config.toml
n_layer = 8
d_model = 640
n_head = 5
n_kv_head = 5
head_dim = 64
d_mlp = 2560
vocab_size = 8192
activation = "gelu"
norm = "layernorm"
norm_place = "pre"
norm_eps = 1e-05
positions = "learned"
qk_norm = false
attn_scale = 0.125
bias = "all"
tie_embeddings = true
parallel_block = false
init = "normal"
init_std_qkv = 0.0211
init_std_o = 0.0
init_std_up = 0.0211
init_std_down = 0.0
optimizer = "soap_variant"
lr = 0.0024
beta1 = 0.95
beta2 = 0.98
weight_decay = 0.27
lr_head = 0.0105
grad_clip = 1.0
warmup_steps = 200
schedule = "wsd"
decay_fraction = 0.946
decay_shape = "linear"
final_lr_fraction = 0.0
batch_tokens = 262144
seq_len = 1024
doc_mask = true
train_tokens = 726900000
steps = 2773
dataset = "wikipedia_en"
Each number is 500 + 50 x the weight over its row's rms, rounded and kept within 0 to 999. Layers, rows and columns count from 0. Numbers have three digits each. The size before them is the row's rms in percent of the matrix's.

# down: layer 4 MLP down (transposed), 2560x640, rms 0.0481, rows 1700-1752, columns 128-255
# up: layer 4 MLP up, 2560x640, rms 0.0495, rows 1701-1752, columns 128-255
down1700 104:548516580453461462520500533439482577553567477441544432573413565531587380557530469390479411539482447490561514490512529543507453473504424423430481493498476510491535426527491477501472606472568560477545553493452476445622543553581450528582512464507566573492487604524590530511514533482476502518567426483492507511408624499506512464448463578503440446450485386546494473475509497534514579443443
up1701 096:522460522476478514495542496473497444491484510473436460479454513553486490540482563564447538445548499499515485495491545502519442477524507492490528336460538528460442490459499400473610534547541527497474466556449554486451480500617449508470530464531583478526330502493517410410390488475543568529567442497542507452522516492527527473408560527450465508448482579494463502527422444502636526651512
down1701 100:414549424591511503437533500414487497504435516515524486520512449524431435463505440432532503519408485524478484508460491418565537548513403489562514530522522448432499531551516514539436375479494508534507476576438526564500467560417530534533432505500466537405517499502500471477569524560442491491502484554524574647474510567454496451466484446541496500529540480484482584451548537488445448457537
up1702 097:535462513464507532509398422508433442486531470581555528544466546519448525507487492567504484419582506527432465525607489484480513522551428524476538419454464587408566483591561438517381500469582481423539516503461484433485429493483490426495578442451491593499476483505472492502516455493582560491491512567520587584523592498509330411493472513482494517525575468492539506508493495545452600490477
down1702 102:558402606526486412486473596421444471489420548418446448517511378453512441535444457472437514453415568427546534469534544496546420443502412587513416499489483574540489495444500480531541461507575527419491558631531574578492555434555361457455441503596503398572551555532391479506462519483516457517338508448437585512464458506550440492571494515555450511546540513474533530505428514468506491554529
up1703 107:440523509518564442585513483540398481501462408433549479541400455510479536527505503513479568476462521403552535395479523468398505495514463528474496447450542460434391532521477552389476518520492523542532508532502467513567524434472498514436410424554502468526442475589498582481564562543478425465458545559535601553469419656536466482408553591528472494516481584492420490548526484542431538552599
down1703 100:477533521600471581492534546497471589621562465469433383519459407509497513548548545516556558474429597493468525434508498477508533623495489556506489522549496513565489411504519501474437504555481477456559452541467477491539463477512486528401482501451566439545513484511560581444519587522550520458444558421463578492444455504563464478469523464450561577527451454497472495466537522549475442505481
up1704 112:493525491557595466496453568559471509487488456492469565472597404465473468518451553434465555557594606526523507478501528467416416512531550497411573476536499555471415483514436517529499532484464437518538570587462500503570550508488482453508515505502463463546433504540493462471479543472566561457501519474440489419516471412504519434555466446524533525539519431488382569494515385635510448501535
down1704 104:545559470467592487458523375502560581491457527519511416477471466513555535472509506514547501524513599437491433477477552520504412580488506512581481554503554468574425438463574437485513498516553506533576442466567463492472468478498512483410502484479580563456474511555517490475441394605516515524456437573442530623488525483492503434439529413528536525451457451584395458498523531550525426530425
up1705 094:438570446518456580536482515530582416532548493519546529465450495530482445493488492406424544538549501453538468483560499515539532508463382483550493465432468569531491416503571497509445562469457602419464399429469459414429509433484481441474495410629409449491518476384413534514513456464473434529485485492501536511438504496501497496622468434519533427546501493488489482521446493548493500425478
down1705 101:573415457520542393575616521510478498537454465524523515483612448501492596574508491490516483506541463459506472548477551578557461498524507566521539502472456586617476565532501528493493473536417477447556496569445540550530493503443495565456455523577487547593514496502518475523531556539504526578486550471531441446432549561608572510473464534432417410539587490570552372507626511565521521512430
up1706 101:481451495462539443551568501510511489483454505507515418506500447426524558456423536587553412552592387577490508423466591511520512548511473620554508569477455456547392477592470584562487527454495435545435588458524458543539576534510599442559510504515525460500586452589559397470428421493516425477470526480470544613493484456505468542454467464545462513435519732455486510507536476494526491515502
down1706 096:463533441568481510467530542513340493426544494505473483520509613466543479444595596478540507474532617484435418501430440533518550520586517544507340539430556473560542490504537559469584522469602492492528557426404483560491483562462563563477512504521421494502510597468558470576589503499470467556391404481480497483468561546451496535420501554447562466572435518545542522460598581539552513535600
up1707 099:438399373407495491507575501520503487501514533445511503485483495555449578545485529513595424576499399528593477521516480535482478445589564541485545491446441450534493529459457543545557541430519517574528546491526528520501466507448466430512555463542471475422553509494408453436461558554466603532568458484486462405516629467543477505524437579521531492585512516524509516540428426458503406572469
down1707 102:533484536476582542460446453586604452492575581649491511488467471501463577470450556526562525495583539484466461488551490557514462416449524514401483482513515538540412528465489557538449473546426487573504521563530507404475449520544531569486378527557515532437516530523505514487471479589556456530413520498467505625567542567481437521469500532483444518493446543545537517507551606495545482476518
up1708 087:469434538499494499465463578562497466456454547449530553485492569423571492526498516543567509454502480539493557581431473385502543467470494504487482458457496496533477519470467523508524488431529481518486495483461448474535573512515512465489476567518382499532526428479511499501533500478538462448427559594434520518485508488482468508415565526486588565511572395404548585568560526573516480535544
down1708 093:446503474432537528499563380512460470476581566434486526501473544474537496478464526483574558537482459469579505485573470480545504465533549496563532556587513448456484535560559545499670547453542494520563512519539528591454425420463476568434478469520528560471481556563583540529469440501414545541456529510517454468519542523549537527487507537503548479436508536599548369478533499509540488439531
up1709 089:446538507538567449565550564456468509488501463511564580494371452527499450579515566538502494550556524552453439547495487461510546598483496513568491530534498404542516525518543494568516439460520555523503461487480503439451426596443524530576461505451483468527469561470487428591523545449489475618445562458539429518470545386422631513472415517539515593579479413484498530539544467538460513528483
down1709 092:509553490573529504473413508518452568496622524501445578508498431386447580472500480457481513531423625536589561488458541533441498471540518495497452528412481540520454531465526529524489511498531469488550451538538405542542484508501572499536448453487511520528581485547441511468480522512508458490536484426454501447568531484414435436575537511459523430495438454500562502540498523489531471483556
up1710 097:461583499450459463496554453473529514503532589482478487439500514575445455531438394560495498460529564494453578470568498461540478495463511521563515442474518496534517524400444557550515529554537538491380489468648451534546472453464530551463447482468595445522425472493481468440535563475459506494531477544472485487495455522564615519412566520543464571444461477489427441518459551509412532517516
down1710 091:465632500488450532516432561562429464571520382529501546501501495437440494521548542485549500491475491514567488484486576442492461552482502528507512593511519535466448496482530450530439507498465550536482568483513583607491412417439471486576454515578471525461609549406427470441538432534449377498619440498588593397487520537459543590548455442443540525526446586514531519441464424532548546435538
up1711 112:489468415575406494533461486452476549481582582460588437443489436414420447511475403443432472491431478493540514577533487519424517420535561545606545459539550376483439532475443520504471443509566475601467522514516535505564530491527446455555454501595453465455445526484502445602535528446449459553537460544561452400539528494517503409551487442516544442473437561555483454483504417521553510469448
down1711 108:470543531476527509501537554433467574442482525614546494447483587543483505534529510447444545501465526579563531481431485439448427523473455587442403486563482443446529425597597497532507450528499483528467510451564471422541497517372545547576560526505458470465527542548546561490575487536507472508520507590353512569483606520464526501488403593503620410473539543527483534424508450497434422558513
up1712 098:450608446514436474525492445502572561466501380476460526517537546544514558528489505541528440378528493485466469538511518456469523577534506442439581509568462453563530498451463546506431478570463484518463402520524457478460536474540489536479569489467430518607535493522520512460517603394440492470463535415590430480564564594569490408512574420543375567524447472507460455556452498554433589533516
down1712 100:552437551517516424496455372431401530461494452452545539489525565514426458574544503524366515424602504538498545500484640493433483503523511460465418487509509474499449444533495434471422526512511534478456503501599406458523463440544519484415482537565535394531509496527361471535549594452464506484538533471530484570475500516450453484536556530509454521554493569565485417421598500499556518419528
up1713 100:473506528453464505499576503506459553476435549454433532564477502503600480430493513494529537456486513494516457505494452539625522374537426448438505480567438474526527500434622457526555562450505506540593412499489497516588560438475619538484495493474433506503476403412461614486544426494590460469546525499476452473443454485508499544449491506524482538542524485551447551468459511457530558425534
down1713 103:482487558573445477498490484536432534448490429465508526556463457532524478551436539484461618499501460532507457591453436500425588558501538441595476522502482588419552459538506549559487486497424469452546407500547463477520428588486458529488486468495465480466420475555529537479515466458463451535603468506458478430572515566477526497401479378431609469530513513427542457447570433491485481536588
up1714 102:535565437551476586471522436424448563456509478412573491586587511506476522442431550587497548436494528468511521508504501556538467446493519469468438522551502554430490572531529496486544443500512527407496484448524441513592404399508511396535527466495432524493546451537436515523531432503615570513562458532447493474489523479558507584509503513516611412494455558460490520458500480580573476474556
down1714 094:492515425507558561590503483483503465555513465471511462492487502457567461576448485552568511532507479477480447522525490460487505531447430473520479552407459395464479512471481528548484420501601534542558504485412487493535516496402499531518492457504493515471517564466503510514578555417522478441428507581569540471492473487495484504568575476511525532483448462529471494415555476493553414529540
up1715 092:502513436482512538569487488548604440498564643514492355486465524531504517499472492444472540455495526535525420505501573560465463508462428466522585559535451526486546502484486560408522370487540466448475546524504506525539500384506446532515453446571527535448595585439485430484451467612419533420469450506531446492464443400512560510513533519553415504520472477505457591504632409508487539453486
down1715 099:462455526474538512530475384497548456484488503502457476508489510515586595477500442500434575519473465500393512507443473624572482479579529386490471474427554510481559518495451491540594528451497527501493554528446512484571538498558472424480474539575484499576486635521531493486389449493563502545482597490549440492452449526516398456544539434409536529463506464579536414457441425488462506464405
up1716 096:489507452455537466553401512534473480602454602537523449403552492456546443556462516506504550452510488462499496412490451482554513484576534475413426621513518562536505501583455414512474465587488499517547411528555561423477518465559566460541486480558557516434546448524553540501487498487405506482477579478510493538566481501451609464437546455460505400458476489493445444547619498479478455565509
down1716 102:542539532542495455526493480500539583559508464472456495559410522401375560437468446479481523589514498521447574416433456544570563521499583510565477541480489559486540509534508553508606536573558573449504460419479494477455482482512545529511472476439515522520517479592513450510483506537485541484524494499515422531451527539534443563479392456526569531491624598615472589551531577528499477509518
up1717 102:452425545491557504490543510521589491444532571514388560507506511516467442522546433519426491452461536521561420532461461492521559488506405586525588508539514494489565590439522494553443498526456457556453541364504495462435457480510525524543512467557552457515469503471595541587498500566495517366542480478514471534531532448481542570473588516536565581533481515565497484484457516519502421501463
down1717 100:479500527495507411493527427569458510401528510559514550503576524534512501404468546495484480487569439452475479495622549413535454528460516435614500529504398565494456419525386495437506485512523415486444465565489541468444575455526486548535587423489535440569536520500527494492458505487452530506481542460552454483469494432503480530423616583412489546482551516465499506465560450504535422484516
up1718 101:497499502438504514589608454539533425501496468546451529583497427381447498533565586498514528471407537622529476495529550407513461434475498477585464463610520540505533480508446507422459453550536471484541523443508483483526471479446468571482530450526400472520466508469568571445581401486519524488530480523505420590518508540467577531493529586541518398494427524443487490389498442547387551541435
down1718 100:462592452572487486538559504518403513399509551587439439476500558489471508469486456560495441410555499467438457504559568595529499498473467492551550494536517494399599397541517544552493433458498423562506492428529456427432530421484460461509552492462499505425601524470469515465514483532535498594471567436474511510533478479471513520471570496568459502485593530497508487548543593561479512478587
up1719 099:582562527469484452523482449467507445419417475536479594437425459524447453465519398548497564366445579485459519518526484536559425509432509429491569422497460468533560511466493521480462517445548535553479454510512457452523617499565475506566555438563551488542508496529519471438518484523527547507500458449461452507494491606408521446399428569489558419450395619529563607496442424484497471565498
down1719 099:519458510478478432438533460475448588454487506512477528475518600412475543540453534533514507459545405443546560541478577389484492432502490481483496494504528537522506576440453488551501510544441415474502515564456536570535470506500485470410480586571544541536391536461505555562569524502544513485582570515452453512508500486511570454438353491506482477501445408499467487508481549532569519481421
up1720 101:516480498496583459543417476550537527504448561506460477605512559463406540435471478461487475501529492514529558570498531492463562477512520517521530512586534508511548494513514479515456533450499530435453466492480497507503576512532488495535438510474523565586525541533431514517515548474503497488488479546612466514522538370426373482544620490506423569496469506515499456522528565487475526523558
down1720 102:564533451498430441439485496422517395478388493560519559488476557506538416517514421493473640530593434491535523449617446506561506432519498532495449470479468557510422550506550500576540549497473506514429450469589456513538548512486542597694518523568557580481448495575538478561457594536510575454457387503545493494401502481500376561584502546554440496494554464537535458485503477482523496614540
up1721 104:571421564567477497558477498404487514416510480483450468541559528481542453437522515571405480548460522517453447494577508517511479547514493576454513536468505507512468495509361554484458462436579444569479511484512531601561502525441534392555508550513473578507524552569496424550567549516515427473493509556529359501483535525574500458603451623399451571427526472576556415533494506475524459512387
down1721 103:481527520582477536513436487542551539434567510393480444466510510451511522432478477484453418551544490603445400433600500462550486539498611469450442487553514495514489578538526515581464523548563565519511480499581451483550504471517474553539498572566535472491478521545510451530589524540514469533469536558581497426474506513456452458477506498508443486471414421611465465525469495470543507462462
up1722 114:532567521570469527531504582556461515451398552473442434466449491520484489538355466493460489485409521631465489515496499537487489444418544540426451533532480437572489377471543526506479606551517487473510575520434512447534430532545477396549458481461569513500506527516490512509492426486553494539545495499568635439572522506471567501440575478402560497491536493511450500510518509545570504444567
down1722 111:492458513463525565619425514534494521476511599459555468542428434592463556480574538444484423530425477446528529457532444501405475450503395435525504457616429413515469552521572448502550545429423528478557495520528494500456579512617525400459516536512509543478481496432545577453519518477545438519534512444545524480572488596533506516511547520483476553540488439437440568518607465511505535532581
up1723 104:414458445477412399455469423478534531474463622447491525495549551438515432424494428544504568501520492461541480508484410456480486551567503506467513462542593489523434543480539530563463446471463609558448457436471452467495497471465461531563475383537524454561373452486453547520537416425500524543454569518475557543498513472493434554475589564467523563497520538494526501496500473420526473479581
down1723 106:569559520476495497478554585542534551489524472452565468517458468465448452500504484558497472570432457527497549437498472389471513582519469602458419477465492552455553535573561468445517610487429521586569528530597496507539477465582461377445558503518480503500493554472457393466424579566523493441465465520524514444392522577525490517530509451541501464499537448568545496490526438479452450477450
up1724 096:615428509520491534500450528440427485469497499448497450595514447524512574526482478497559549449465470496544488546439534433613490494518520493444479417579509536505512485434516447476494482474478443455569546491514452482626459506559540488603506501502502460540538468444448443521503503431524440526475554489557545505469438482453544454539595450552440421557487506542502508510507431459484498447450
down1724 095:497519462542416495391440425571554488526527570609606458495562528592531509543489550508495576488522422526485451498539581482462462588507575577523493507509529475509480533524447431516542450558522456581461534448483535483415519513422494508438486497463464528511556520595519415388483517514428395463532526638460501470498548583510411557434466524536450527508487487425496541514578503462502574580584
up1725 111:547531530423489448475508493592436584548558515550540431553495499475459546510541520573517479484500495543475497477529527481458480563506459473473527547465502540445476427508484559514546601542473504418448467487470468478519493519424572597484420586532523616439391566539535491532619475505468494492452571454487542565406535528551579600468513497547428541554478539440447454436482502450462469587468
down1725 111:527540482430426461518518574557452546504454499535587472534482403482482522581518492590487423529539551442544595488558551532522458574531531499373541553509537509437459504509439506612533528469444552471490475467554472473500420579534425568511471501523459477514553554552423496464497519516494505487441480536543551554469528486375379570502517512469559504482455511543518419490516524530414479442471
up1726 103:641492503487527579534473526477580535425494478494473489504497482422508541462442609447481453544461530560504452539530499482593454530537516458474501447558500478441577484504536455500554563493612477492504527493575453421550465529499370492507496516449568486436486580448486549457469505535551534504464521553493471428556492558575483453491411544512495603510504456594401405448486567514452489545514
down1726 104:527451453575508489498503401524558426487538550498482477417539518493465406531516536474462575551516517513492524540439501449461519551564514505477577449589493539566546550577610495581461435538365410479543616572459449470599530532535491539458549457481461507515563467461474547511476529534539479588443598484519486589555404507569530434472535482487478476478483480559473545438465437554460519486543
up1727 109:461533514581490496481441552552469520534438487492470412461492519546467556491399481540507471568451464549554603513512557503483460428371567506514463444456470487536472508437455527459567583492524502543529493520486506562445512493502473505479527469423530507507475573480483540496511482474554517484508543496419486447514492502562437543527468558516412464525516517443571403459505487483440498519470
down1727 104:522552479478570512524479544540539539498502463465504450483567371528467453453521378505535493452558558417559460575567548472499510438460564470530464525515447506478550535604470462555464528471532571484478408488494580372415491461519474515444537511421462461595451473505445444470537594440470503540470557465485564566617443531510569525425589421457449524492500491575463494568525550451457486503484
up1728 101:428475496533561572556490468436515453453513447489451543482517461496505578418545466541478516492476530345535472494515549459557517579482523478424513421461558519452484540506516458561545571475523525514546424433508530552494446595635542485508400512444440447480476530504511510491485537490473527527420476575533450452441548506468457515567480567520491582496496512468477467488460556470574597561616
down1728 108:518462509493405548495479486465427490392516454415560539412483516489472583444492507503507567400398534475505426487595573484496604530504533593495488474589557486421548517525512522561516585503526461492527433497490581473484450495565429503485473478608538461467545467495555470537558397554460559502488508500549544528526470531370520504518438585534528566540430564516527518461544419484536439439608
up1729 108:429460534434509520480423480533456531473406459509427541566481479529544422453488517543548631487472567462486481533522523566488568463589543500561461541538544484489527474478555496394521527403409478447447394477509488489512486542574444452501476439477509526444530470563423488473518482499526458583488533503502494554529421481529544438537480438534480432515595497498502491607399490498494515539510
down1729 112:489508510510454552536432510595511450502517508489521504522464425546526464528491441387627463426498466532510398528366459455521651490481505549514559483553513472526561434417450545464552420499474502594532560546435525551459530553468461486495526481455522483476512667459544487507510427466544584490604617521510475548534454531366503477541462537467496521586555507490544542545483432562503431488429
up1730 096:553451552561510437506544494514483451463451469519476575532455593486403475561534490476504549538422478599472454441443492562463434524513547492542382530490469563524514450512518459480456417558471493639496444496565485524498480460431518529438426563476494470565459512500558532540472437626500546542560443450523456460434411550509418541467512517463472495478456450472458547482465569509472480541421
down1730 093:529449406456513562518562390470548509468548430508518516516572447480530606447485567541515612392429568506498486479549517569497509598510523542372549473444483538470455556465417561507484478526488535542509565462534533455497600504474485524490551566503481495422474463541450546590449455516559488515438470540467536477608461428488515489552489509551578540413466514536526525454484525496493407578520
up1731 104:520470487572492542437554487417539444502551504369476489468497471559508494507451523468523557506571544542494513500455491494625465492499582521461506489522449472542436531517509531514531461469547549526463507507544464586519527490495501545504553473505384561550499423542443458484493462455423510539497539634499509461481518510518483484434496431586506474380539471491447539444487520560504573496529
down1731 104:486560491435513524491539476522472498406466480527517510448482499483474459471396509404472505502513498438504436674525440507571461443457511507590579416489553535521454419454453518507457575555530520396441491416478484531455532551513435582585528504417493555571548539516386473520558450465615548491537457576505493452459582468469548496462534584550432401594398478426507515545479490483557558505607
up1732 096:527389536527461492518430422512400502600550523508474515533457484542562515471515532559426504586503525536457558497509483385552573591571510623459465464426463462485540573451549483455462576514535518437419451466515390467555448578539456545564455523474436512385527516518529418560522480530528439484417479480496510507532563516544522512504480552474529437537577407496516482452448560473556543477434
down1732 099:408615503443456463389446533494543432528474444436466477490517411525563388522572569451648550500543552464477496503446522409479563443452487371597547616513476410411437482540533424562475475439494482458495505498510489588525617482516547517601578509554457530483582583472517472445435520539536411493484482560518521498499426515535398486479452499484530393498588451583410434542491478507446556529582
up1733 108:509509476497497479555419459547490498488477557579447525447480505489463475548451488474486463518436475496470434514489457428418641538459370499458518451410547495440563510498501464564554556382564526551477573539452481464425480536493448406399489492507436392546536553428463479501510521498514497447514520508517578401517560516523502569454443611511472476524483512526519506493423465472529547491481
down1733 103:510528577440502596440457381401483427442483556513494546568513377476533496508548535554534454566464557499586501517448556585553514564457489449556406506365429551385472497411467509442422452410424485548520457455491428482517432560457487538519632565459410488532520579526510464447469613517503472490407583465481548548440409506482478493447585518481491507475536477544560456420543431478525426525536
up1734 094:485541445547567484474482501455480393616471533540490421566442602479475508516432481508388451522513421525552570458489528430438450510566474482509519558473542542514530448511555487549652481523451527491472526511541447474441462551526425598471457451476477579471525503514481548547576500470505425514494484516518500565517601543543518450505583526525536431498492405528439523482475511500401520476390
down1734 097:509457438613538513531505418450527507462486533555511510502397515472549448434534620503509452495508527413508527575498563588468469570533500536555553454541565521484538420527521546482438403521492432519522568545407459628515468509515545480529528422470436406471563440415590521472527466482456578481511510495492514506541416519380476540551394555468550412477447568478433480525515491589516496552593
up1735 103:436509450503431492472446461420469557466512507379498506488443505463467492575546502534492475600483521474538584564392567546507504465502486394512504572485545480441482484497553494546595538447545574518610536502528567516518525523554513459441511515477500465495522545426457449589466463475543427552574478455628501404498545441479525481466551427457430550438477542503404528388440508516483506449403
down1735 103:478507571496530515457444557438532584490517579497503540483406488528603523541418387472543501531545452538580562514567502527530515487488499490481525587502564562468527399533566589593499506454502538404473461463607486535457491573535441514492558525573487490428487475479441498527422445583578503443500506539630515409457469474488541501504510501626570507432526527468458508458524516488597493478622
up1736 100:457533532449556505502523551452541561429519575571440532490493555468511451545485598476542514575519465550490485470465631568506532510513489542539573473393458532502512468493467510604517496475368447497533524516451472572529486539654457423492511479518667566564398524532563439400471532447513352460490463516551459517461423498421449546466549502479442472467459415471396448522470495434457433505492
down1736 099:452482512396551514472537463426504517558486474458523559486554461459568504552482494452488538568481506498497524500587536462496431644502544522554546462418569491522524449427527499424629511476533512454549604481516467503384551488432547539553522490467480483446540505472539421530443480526507443488538437496526469469407559515416501491414502540512412556545565436513438479465525397482536559495469
up1737 106:515502514464514440514558464549496421481551460538524467522484414542534614609598438491457496469507505541427547502477522440497542508545424620453472514575608590524471508477517516504486530574525594454490422401418516498535566498491513461582585510524546536514520452450401443515494499469530401539523506495513586452457511421546515403480461473439471460508437441536525457522514582555507505595494
down1737 100:493591456457470529438492431506514444484497504498587441489510491498447542519526458591561499550451537502523500511522466572509513518402493485462460529466570444450464565619486450537477512508533475626551476439480505481415333482521542494436515489525524503546477560525623500399594485432486563485485504511494541466526465493505491438471559520503578518480520470482504413505537494505505422535546
up1738 108:514494551440537654536498535569552492457444455413514486512551456542567524413475470487568480473420419484489397400521562457460466505535495467442579490566505516459499473537464527542467581468481559530466456496585475527429574484549454557484450543461434524529549470643511482464426449441595476460434424603551517482540565415414394486497463544507475424458573451533516555445620463525517401465404
down1738 105:515463515489471515508423492518489505511499553495542598471591442450451442551419442473553449593577496415588529537387532494449582549487483521488519487464492442473564469434505554519492571487428446520500502502550481511520550538487507538523581549579497507438451549413375488488595539553426538476536502531530559412554465483487542574553584537504470450542621394451522555613526544534541463529555
up1739 090:520463473523528594515609473480432429522478481463450470489431485473490545479452534491500405463509489461523563454544512524476442455473454455454426489585503544463472407482592527483514494447542483431508443482488441508489479450463557521462526406539534534513534564534447465457399494582381529509500512384426544541433510496490682507570489550496480463400494558535562473508465513463328496471466
down1739 090:507426525494390431521405472469580530475477533546442491563566532539484488520512473524527555532512504486535503498459474393468469520475480513457455572485541477556484444524561509576538466450617401510541495447495580475541588503509469473468472523512495529525528590473457565429545544541455507527508548621502606466506464568452455447490475568556404436502480490538496491506485498513558461535530
up1740 098:552492543519533468531482431525542503526496521496443515425479486403451435477522383477435464554535448460545564495513638478539540465458554541553517451497513468550470489558558468523423468501445563546505429508525521412624576503407386461475551593506539465530607435472499552531441462511497554508548457524493470542594469471426417487655637508411525495489570547541493550501477506593446517474480
down1740 104:540486393520552438406471511466507535475449615547479514453487437490533553516537384536539537341481564430605549509484410522454405527562430595462521526523576570536506476521480497494523458521522522549500499447422486598462487503410421546544472413521569488397491436473519638560505543434440520601505488468497511494562400511618407573524501495606484485445535456546504463463530394494483469527461
up1741 090:552484523508523399460506501429509448581403576438537464457469555448542436467489436472510554458461502532482456504489458541484407555522507538514545499560467437519541566457546516532602526517498527465579514493557510458579519413541509509462385540467501497442469468508440454511502422383491530508509478414505481525494469560570533528474523434499613539520478475539514553506381523550419448447610
down1741 107:517538516561494382472502446389513540476551540552448534450538514419465393439483541496564615475490515504476470542444517402576527513510608542431460559586467468495568462498556455499593472528433510501520450501549510531438568480452591446519543509571496479468482561573481399650478468446483479542489523460492463507477602475508517489535442529488523569552530555451485496432434509548477476498542
up1742 107:539505496493408446492502551513606542394487660436495448541524495473537618476536454462421419564378438517413570527453487495595445425613532438557544515351529545467559478436506538524470565458440486485448446533453521545494553486481522470550464457531464524596489531484428503468546622525579425552441432444542454398500486463492431560470470502551470503432509491585496522473497525561480532503486
down1742 100:515467506589434508527390562548497484554464507483542519468575533505425548473460583509436465492487468479517413511524535433496507439500571509491478499502508471625498509555548458476511458584409514502553466527404438453453491500434539531490464590508507420410546537521473504470488486490509480448483461503462535539456484574520510531565342575430458530475457589475332460585563561575526454496526
up1743 096:460432421537558435505503538547527544451601518507485491513435530600452546463464549533396574561487472517456466491545384530538530477581559528477464659443487540581528472530471559465486528430572518464489511475632554475515498505499489530545586416436562496514533451483420507434592543497455498496439459373518484544517478573437497512490477532451513524575555379523517396504491424480627461460552
down1743 101:548490555644499504510471489576557525489469482516497466459467463570517505507479560442529521506432528601531531452397522467515506498470576458462543525448553573491418488586648503493476402499390484425464569441611506517555494504443523527470490472497454464515465524453498493513412473420431419509504466473561590501483527502520549575555506495485463475614503564439514541496471473582501531540517
up1744 105:464458442580527446456535544529433565493431442472510409561526518446506418638494481505422499516504417514484532535524448575501575476493564488504483498477526579470544493545399586522456525518516497485508575466410480611446486556466462566561456542486490570521551511615454618568538491519582460459432465585530488555492494511479478515490454514513393507536602454568465530509488558536420469491453
down1744 104:523379440531558535468427555454489430432507454493552511556584449408555484511493499540536521572473471496488540447495515504510555547528426540429517533551560493510545564365456504497534533468432532428471501536533546482492517453506539610499494522475532531454446512512556499552535502558612550470476526455479482489436438469468501495495579464471511584522418655427602459519487471406463585594499
up1745 101:526580507468476387486455509427472498543457574514519495529466567481528489547493540467533517494636480522502452496616484545505498447498468544574562539453369502510500409531451538579610500414570473578528529463512503554501479503444492465533529429559537498526515485562586451514525451543449420444497489463587400571520406439541461506553457487520446511509493411531589457560508479448478525524475
down1745 096:511471485520370530448474433475589371514461448463455550558490473507488549364408546499440521535480482454589510466464564496529463530574452525492432496539502491544530462587460527541402467513492562566507495486516441480530443554456655447549527491433595424472457492373524496478520480486486417482480518519418529487471460521520490477503451466457543507460533466544492518469416507574552486542535
up1746 090:498491620504460474440445489448441500515453500481490537430466525579493488512482562426488471547449438527517388502457436539541523476512494542580441501406473570514510529567559619473530499480510494532423549568486495497451453549577541466574603504467470458461481537552434419450502427503497469538611618424499477601486468452471495459515554475447476510455469514558501550524561500525488501421447
down1746 096:431525509522533527411492502456480502547555513435532558418581465468566475585406487473484584466458491485495469486422418548555509531491515496491510530396509491533475554474530572520550561423460483518535544507438501539395480557494513542506493499445538507526547434546482490513507519480523605427461492510494529474464478561610515611522459509557451543570506504510551511558565445539464504506455
up1747 087:508492481428557529498497519552426586522452537504491529558497419485479539658512547415500550581514423510465430476444472528386471558614525534536511510463467419436424455423453512551419540430467471438575488466486418497437463420412585527521481527539534540585526473439442514465460497529453465545434465553355500441494462516506399514478525532444479503503457434507480531464453563446528513496425
down1747 100:377514579519577433468523500560460516566403490519459538468547574471482435530494553459512502443443484463526512454506588461544453456521556436542517516484550494427483472496465524498567475556514455525471460528520528442429432563460481468418511437437537486497436508482393483481491486451520486540546471503490529518469495530520483538444573522466510500538435416516570486601472616503490488560504
up1748 093:450456532428523451446480458522513446484500494496533486528528462511591510609421491415460483511473521471527503475449426543450449488527466507533576458437467538398470485555485505571521501530470496506509485512535538498476428430629513546454491557452535460495421410410523524582318523502464468536550491484453412527526404533507498537614464605516459534444482516499483449507409511565506502545419
down1748 092:556489453464431578475498524585526422493485603469523506539582454475542491528565490532462476475412538470500531539479461540457591452520476549528485566492495589477609599561501456421607435491575499472509509529530602433491542467556496501375468448493471515529566579593551535545349502506507544478495547483476523523492490486610400506489517494506510572535571489475493545474474540428436479433438
up1749 105:425512584415467626602585476383598582493488414481492323511477461529477561548487578410510449433482458394521551534476495444425474450522560451468517531528475495527490455428499387527444534451471537602496489434480587443534485427471408495574503486555463471416394537543522468538429413416552531526529522450540470514600621378518529444588504504516600508427499516498648448534512459526504463485447
down1749 107:480460545508450487617451546502534464431484429500527404553566466528503478463581463535573515533420611532448437536492466487566494536554539512496505466460594506489562448498560522429494464457467438588425533551350495575549410527438503457558523447495470525451560515476554465530462552449483515555484471578459506479518460408460433498471504525513493537570535524606605486402459461458542544488449
up1750 100:506535565553476461518530559516461439529474491533534631521515484419496444626519438496521538407588532574465417400527519581506525610622451510383560585536522458520487569577522399581414515420497555516511460474376557505469492588457462563406534550571516494456419458494553585466477453583571498545459546455502473454470509534541485534525480583498579535501517512554522506472505499478477491544496
down1750 104:482465513489564437476600380416504416523496514438445467554453465611471495479550488507509629480445536488529533536592464418511538443471455523585447417604527434540480421441481467595528470527535486392484580555461457451504554471500529611456370496500497495451551544551575435586464467461531519452467421509448523542468503476492527465525529455466525554476508466492437522372574482432506523481511
up1751 096:482515459432566501443598571552398474522526512491542471601453559512474518554534445444595495506527500481471490507524476424470558568583495557531516519542535492526535470599448526648406488530572504514438491543371557429460379515526481475470487476491462453499488516435520564536449521490415508558529578544544468433482457427467549498531554477555551485556524478545507572462455443524488528635579
down1751 094:443610483508538526423569503452443454381476441501528456449570586428540541458472467616420550594500507394517474499449448381490488490460536505477523576505500539556467505447447507607477482491507531398562565516571439570508437645551517451495467474454574442433498473452480472512434429458646563458476434559459468529441602494602586535503526485547471561531449554429519438434542435443475481499509
up1752 100:510520504472508417506540545527536534490441500517514515482469504541457579473459490486429503534402399553462540503504545540483448491483593438474415485462448493547502431463460523508457430469540516499573533515508448504505516518422497568543409344556564539482540511498518430460540552472528554517541493482476502520551492512558512575444503544550447476506454457583516549556523538496531498508461
down1752 102:501477491484592603494577418526403499572555501543513541571469421521508540468435476422607478490505501596561441485512514515494513603577500567506430426473546542521442471510452486454456584482507496532452494457482532525493502544525547520554426398442515573469508501485394520542477475479485554500493388516471431465597488591434550518398467474506417559511481456502540540390545548495487488502453